Part of a small language model's weights.
Size: 11 layers, 10 heads of 32, MLP 832 SwiGLU.
Training: a variant of SOAP for these matrices, 4890 steps.
Each number is 128 + 24 x the weight over its row's rms, rounded and kept within 0 to 255. Layers, rows and columns count from 0. Numbers have three digits each. The size before them is the row's rms in percent of the matrix's.

# layer 4 MLP down, 320x832, rms 0.17, rows 109-208, columns 128-191
095:151133125114136117078140131150087101133124118136114110115136154111110123144122151144088116123178069142134125108137111120133085125139130146113111148174129125101104168122146131090111138141106161
093:127143068126128140106126145163150100077124099102106124167122123146107106151131128136141100133130116153157117083162108110123122156167130148157099109124151080127156099114117117149142135131180136
102:147128147104097173128122117098131161131145135100142176150136100119095124161151104099118093156160102136140119070136134130110174113110087171125108102143116086141132091135122112125088076138112131
103:116157166116101106129128119110148130158124163126083154119130139123114132136124087119114107145151085168086138150198150139103141138149126157122145177152106119118137131152106151134122130135123137
094:144109121082100110156136155099123116132110128152141147132106133162112138132078163126139161133104127134140110076157151115121153109142135119131119165104111140147150117168140142119152128169122150
097:079121111163105121091115119124125147113115109119142137158131150178106087164154138125133116134090134140079075153139090135141066139132135143152126130100075204067144054088137156121159146131115132
104:161124113107147170147160150100136127131116151118134157116150151138120127135119105105154136151133127131098166104139133123143171112147125111118125098163088048135176110140148188121123130120139158
099:155126152141088142075143171133123083107177109125150139163174142132130150158136130111092142089119124119102143156105141086107185168095148114146123158151102104132148131146125146144148135120145133
102:162090120083116119091116160142144120127152113132109193165157114108099135139125111114104114114136100151119130115110128101143102133146115129095168130155130136130151105166170121125174127144126172
101:170085126141133158174145103129178142151126121140113147115158147147154099112101166133122132122103104124115116127139161085128129101152134155119145157101139114084117138124074108102100122105067150
103:137133130136115164130115096118134130124124146076125132155170115106126138103113133087143168082120136120108127190129114153188108111103133090137141141144164142121142171145109065173118140128135169
101:105099137176110133143182137101118062141102115114151140154132138092119116124155072099090089138145148128118150109147108154146139143160104131133090123129121157140144124124136115158096082122137160
104:107128112107141128154103105164135118089134097098132110136154108125094157120140145117117110156173161162109125163116122110117124169106170113096149123128108142125105116088151119137108174121163159
103:122137113180148119169136162183138140148159132143093115125157158131113174112117153082174125121171157131118128127125157143164128129123127117105146129129128111179179166135152076147129085155122139
099:115155120161103104117110131108126091131081125179159141119162119154168117152107105114135134162120132119074132135124128157124145142109139127130099085093129162127174109151129154110102138139108125
106:096139134138128141131154150160158148108128112099120170115133122176165088150099089120116080151113150134129125116167141137141122110158104135148177099166172109086139124147163106130171130155132157
099:113096111144119138077155162136158127193030130168113131153131107146163111150128106130117135143136144128142109105158099163151116185143123136132088105104109094126134139119128135121107138117172134
103:133115127120109152139177145124129117148154090130100147107135132125117155076126171112135135127138159126139146114171123139122085086112129127166091159120143160156105123130171134121120159108139145
096:111093138141151135097165127130133122159144069149122155077157137081146103079106186123117178120141102088128110157092144137126120090145113119145134136102121103086145146085113096146114144127124135
094:164109150139161096085185163111125121140148105114124142153116097154158105158113135150139087106160135124149099114087126156112117122172147137149119106079125145110103154171138157158132123113185111
103:138134108137069091093122104126090116102128078124117104130130139143153126118099136100138137137120136103133112109142151131142124132118164159109094113097123127126112136142121122120134116119155099
102:114108088111159152156178127130162110124157123097142173197112154189119102124154094110120144143130106079144095130142093152137151104126138080106162129086107099096168104130161154128120147145153143
097:125148099071168099145074138121112111096066108097147154143139114111120132149155152123083128127106103151098128119157116152110075147124103136123174135126153106131132133126119123159136143049062133
097:150141103119114126123133121170173106134103077153140105109101158160104097121123139148140100122139135167114158113129125089115148159166106144140127096148060164083118153109142161139113111128086149
099:103169147149120102115174130131156150091116142113101144122150119126181118071113109120142161119144123130127131138129170133164105161093103118139094101157140133124147116150149137108124128144139110
099:126179130129112116116085097108115126114163147125134165144129146159133122121097113145151121115167140097118138178116120146119131153145161103154137123114097085115108081104112177110129095089176121
100:129108137140129182116135118097131107106132126096125122140164125104093163105164096111154131130103143087115140127131134076173127124146156117169153096096139104119141094085079138159126129150140191
115:116103173151126145144107134126152110127155117164109125161150101126143118109147144151155129172140148146128093103122072120140136118145108116182131126138145122121125111139159111171155126134130089
106:127105148161107129101188150119067090116173125127117108172116139111119177142084147144152138121126118126168189105114102081172118188140163167123130151107112178128139113114079168106144106161113146
101:105116121130082120121141132115133137103121124091139166167114127137172110140121134122154141132174128090127124117081137118096128113144088101105096127114153121114127131126130138105155170121135108
099:118094094123127111110109161122089147147135102133109113091089149136143118135182133107172130128099113088145174106162124127187085138132115128098092111175126117135154108173129134174152116108138116
100:166122121078141147117144146172142125121065111122120139166122146161120158120116093106127173129106135116145156128103111117127115167105168131160166099145100154072162145134115135135161109103121181
099:108150118121171133171158146176093132150045159166152125147156129143187099131142144119114110168137127137093127109112110161122122159142080114127163092193138151102133124129125113125169140112133111
102:166142147138122106140163110092135144144146148101112139119114151088102145109107142095166116179105120129152093136117093105150094099132113104119130114078155159107132130112120131135087092163120100
098:155149118142116119145138096116141104115122144107108131125106113135102115072101141100110088140127148126112098134108123115094185147109148077151163156128120127124152124146096161095141153160115108
101:138171151128147118117104149103140124125193163078148132138106115085116116163142087147115152117122105134154142109117123123175113138123129117116116143161158115139111159115099077124105133080121130
097:137120121147140171107170088091123115115132104132130123126134059148141141128103127128145157123139109122133163105141094152140147084141137158152097162127106125119118115148120134119095180137102196
100:102145149098072151103128159152153143147134164106160147116165135169115185100090122128095138132137117121170152130109133133175085107097141145113135088161148102138128132150097124133117108173135142
098:145117119124115125091101124131102081110137111142140124147164101125134121140178125163114182125117166094145140153126138111124165162074135160130091120155100141125118148164154146121111129141108178
101:170134129134152113135154070065131150113117108112137123091126143090123118152173132154132206152120098107138128078100144130124123113139165138136113167146163095087100153124097115105172158154086123
100:101129139169089061144142125097126129104104128128119089148088127159132136106153124150072098120172163131149154133114127129121137110134145132100106117109158106122144182117126179107130119107178116
096:104092130132131093164134112129114136136090167109173146095129161124110141138105126098135151135119097152152113132114105155142094126178130135152114128097125143155127180119126138124129145135099084
100:137127153108139111140110183077120098112114171097134151134109125125116146130111114144137130131085144128112116069106147120122151136144128110185142149105138119095105164127125139150117110106119123
098:148100140157134156172102160140140105116157144155114141093127139125139150158140082133149173107126136122106103075117143145131136156146079140140120184145141130086136139142134117122125123136101140
095:150144121122110104165119156126134164159080117145121158127145134118113138146138148108114091159117093106108141138154105120098122129120102118169152157075111148107157133150111135129107074163115101
095:162151103159123137082132113136114147134119146103161109107090136101127135125134141118137133147143149131120074143109108104123125175099132119128177119103125105148091113111129096135151115143164143
100:126138139135076099110145093134115151161158112124121129119128148148097133109107097103128115079126165136134152141135116152122117121112102121144130156147102129073135105139159112113141129133147105
099:115141134086151117114081095139133157158143108104127117104132135159151108167152153148115104144081149129107130104129139096144119187161152113115123120107116129144117138127112139098101139140139126
101:159075106156135114100100145170141143166135113170103130119098165064141148138125115112099143138154143108108149162161085159103118141116122136115118155133084127163089167180105165108156122128135138
099:107135119167152141139058143133036137165168109101136095145130149128060105105128106192132143114096127077122121135099115099093117089082120093117128128107147113110094120127113092123143138151128144
102:146145122110142069163054133134127108141113145116152133147132116132156138120140123124103145141100128175144157163155152099127163144127117136164133097135117154185142135165095184147127102077152115
101:084077132124115104110113150148112144170133139135101137187111125142153089126155130139104072124112114164128132093157114137143104119129116162096109129135076124125101144131178104129072121136103117
107:128147128122160132139177136176159173123140129129121123125160121107151102145150098153095107144113108111167142125096135140168154120168111096158145089132131149122142133131121124132134151168154136
102:105177102168166153124130141171155113093144126098105108136125120165141104141110106137124090099159163089145128121135148114130131137128103122122089103103112089160096131146127124104171144150110112
093:114093122121164097115122103126126099079133161146106140099151070150141148161120137154110125100104069094131114126149129130103147125116159116093085140134135153165152103119170107174135098150143140
104:076090117127136139154118121136128120134139139154140116140122102128149087137113120159171145190120108131096130134148126110113121131139080133156137102141146125135140125149125107098091135149167130
101:117089153117169115123058135140127087109141105091137160125106119118092105106108160121136151113110075094109164146126146136123095101070158119134173144090150109146144119134137129149151098098173087
102:086167134057124115127114099149134138122136080099105093149111165122136134144154134124146139158115153153133154184144110116109137121134152120127081154117088085080091188062097119132180133137077153
098:110107121129125107114157162176163123122110144135121131155074103130150108109090156159102156143135108106133132108104126108119150114134120092163107162176183154098153109155145156146160100093110083
098:119072122135143159099134152099147151114117132099117142130127114162124136120099106134140087135127144142157128093150118152103115098147089136131161115118120121119133143163106121132132086135136091
095:118131119107133135100142165176085149148172120121087098057102106115128172133084150162131138108194177087125160122116129107106116135143105120116107118142142141134116138126130118100157128107130125
098:099127138100121164091138118185108110138105144099089109130109108106116170103109134109137120129154119170123135135125106095155110123138136125122127126123121115112132144133129108171108147175162138
099:126132102136135099099098175125154137192134157175106133148109135060127113121111117088147124163162137171090111128119113152133138159148128102134112145118167126106148098134154128131155134130075126
104:144089137103123152090169086082129110110167144174133117137116105078097164125164123098169094125116130136133139146163136109160146124127128098114092146135124147114123108092128124109119117120133140
100:095113148100160122138148125145122097131141129112105150126127149151182098143105154152182151092136150113060137122103100104143115158102157130157157143174116089131115133117122087141101148142158128
107:142141108134150123106153170134112118132076138142129142112159173133132088102111182141091116126101096175117106116172123173135141172149087136147117117144142127124147112157148134142148138105118135
104:101135165138155141129121115155158066121112116098080123154104135147096145119112104124160139149119082134097139135128174128133146117174140113087124173108124128142165095118131124165089136097129100
101:127112140106125138129152086135088112147162122100155116164118116127155186132145157119104108118096156090092196185106153147165126152125127177136100124129138164159140148149119124101132118122095088
098:132100120099154097149138107109116141129158147126172128107090136100140156113126156106140132159128122137126132121140113144089148103132145125151139120167113108136095138140092159114137156099151139
095:155127153137132152119068125133097149129150161117125128135140112121094140119122139098125073123138179074140113110124141135131087136120144151133149147112127139153133140130101150117121112111106146
099:106095137128147146117149148143161124117129104140140147117121147101118127110153093164190139130156133111142129117115094139117161100175144138090114119134110091134135143176128150133117164138132099
097:113110143185090107134091121132140142148087124080148090117146129066102153107114099175146127133161135116132126154149112099145122120117095108186134129102145095140148107114127110115111139069131161
100:166154143091151124178092168126111130107137105091116088137122125113132096079121129117156181119124151156105171121150175119130098142156138100158140154134148123125105159192115077113100147158122154
099:138071129098139128128138152109117106141140087133150118168155118161107075122125158141126121138136147124121123124070134097130141151114142112107142109158152119105120150139081151125124112146120176
099:093106103117130109083132117121105126140124115116088159132164142156106132118076120118139121133123129139118121178094088133134155112097069149124110112107128126119129126161099106158124132130131113
096:136156121126145099174112119136130160103143151103155138054151122169166114136105114151139130144120128119119098085113158088121109147149152131142150119133088133127133184143149123128109155153115113
094:152144113115116116154117095158138131153083151136097148139142168164149124117109175123110109147106143129101103134125198110122117166092187135100144149136167102097090128130108113088169089087104154
100:153137086159146171109099129091154129136164159129182160149127103131164146104141131127124118171092089110154130124133122138153156127152082109114133076096112134112176098128166105135107153175118093
098:130153149127141125060139121153139092140126116155089100131150126149158185139125109169158133100144101160103159105080155113099118157101152125140109113138126115091103143121125184136158108142116103
100:133119124148179151144156143137139114146114173120143100144134151082111141129143069150130152107160143131115138131133114139129105067086141128127121155145138150120121099161110131211142117149128110
100:138149125121118124147157151145141136123131164126119121168105150083083111143075169103106111120136173126124071115165154139179091135108090100165076148145099093111135128181071119073106119127155135
104:114153084132156146141183161166146130117106120130117119125149131133072126148186117120147114107075177156119105124124119094110109164100116124128126130111125079068100140156127107124152107121123146
098:112103147140131165117109159080152161102135171126136160146140132127164149152170142110114155094121091153147130125128118119095126096079126147149140147117120110150131132137128104118112107177099092
099:129083156156135113123117137116118122129144109111127118102115103118131117116163140143210103120148098157131104079119136139147112164119150160168109110132117141156090122122172142108085149110150103
103:107139139155108134138116114192149111164135149122086163115138131140167125105091145114134162151151114145155089183135115133143124145158130176049146103123132140065163173081144109065126167110108124
102:161123118089150098079172120136127084141107103113122139115070120135117098102132126094140123128144166083152132115117138114104111139140109117136128133109145124178113128100161137110094116133139122
099:150159118149160145156114121133101114111109150094129133115152160142138102100097108121137142131070138122135125064193106146146115141112108140160113146162110120155156141105110128102167117114122121
097:134092166130088129132113150107125136142113131148134151095101068101096124134088123121111155093117130139114134101148131115070112111141074127147130145084065183121166092172183151145103164132118141
102:107153123157148180121119142164122128188115122138144146100124107145114096180161146125103144165157140148146121080118151148136188154168131107121126105141132091124114105166121139130105187141115119
097:121136105133123123136131180152119159102167122095108112130150128103164122109167109144144105107153140145128141148105103111113121100128120125132122086148129140100139111151126142112130149132112172
101:156164141148161164116131124118164113141161104095121167160115176130129134140132173125095122110114097142147118099101125132156095112175138131133101136172099126106084099125122107119115094122157177
095:182178114140109119159098165140114126120079109102124161142136115165114111124131144160097143149127141155125138155118098153124140120127179120105126125081140094111128154101164145113117167100140136
097:151163177084134107106148113090140103096132106114159102167111129129131156156125116076138177149120106135109140088188070085128103105117125145119116163144133169131136133112142136157155152150114159
097:100121143121084132119138130155150186089137084142125121144123174146133093113133119085116137083122112167098159132111129087138131140227148133131122134113139153126095099141123099169103131139095119
102:117094139162104129095087165113124107121165127157117104133142110080125126123159149096123137085133136121141144116110102151100094131152156154119169099120118126120125125098140086092141125119135167
103:112132128201129132136142092111113117121088174141086161157168138137176151113143120120099101142135117129101095145146144122148180137121111140151113121104122116150099101161130104104140139157162129
103:157112135091133120179098159105146162142172116150142138130078109120094155150145139155140114116056135127112104187153130088114140109135143118098144132136133126122136171135112124223127142154139126
097:152133086115120126139137131093111121150130106145128175112153144149163144170154097100122122159120116128204105154130112139145118091107184091105131123093157131160163105143100119109128107112113134
100:098105161106141170085166155129133126147135109146117118118137112165118127157099169144125098115140126117150151127105156141128084104094150118065104149141202136145130151134156129126116168095155133
097:132142087084142100129117076116147126107171099144138106152098107090124184122143137153118127120125136143130124142124148127130112147089130136134108180096121103095111141123146109135087099135128133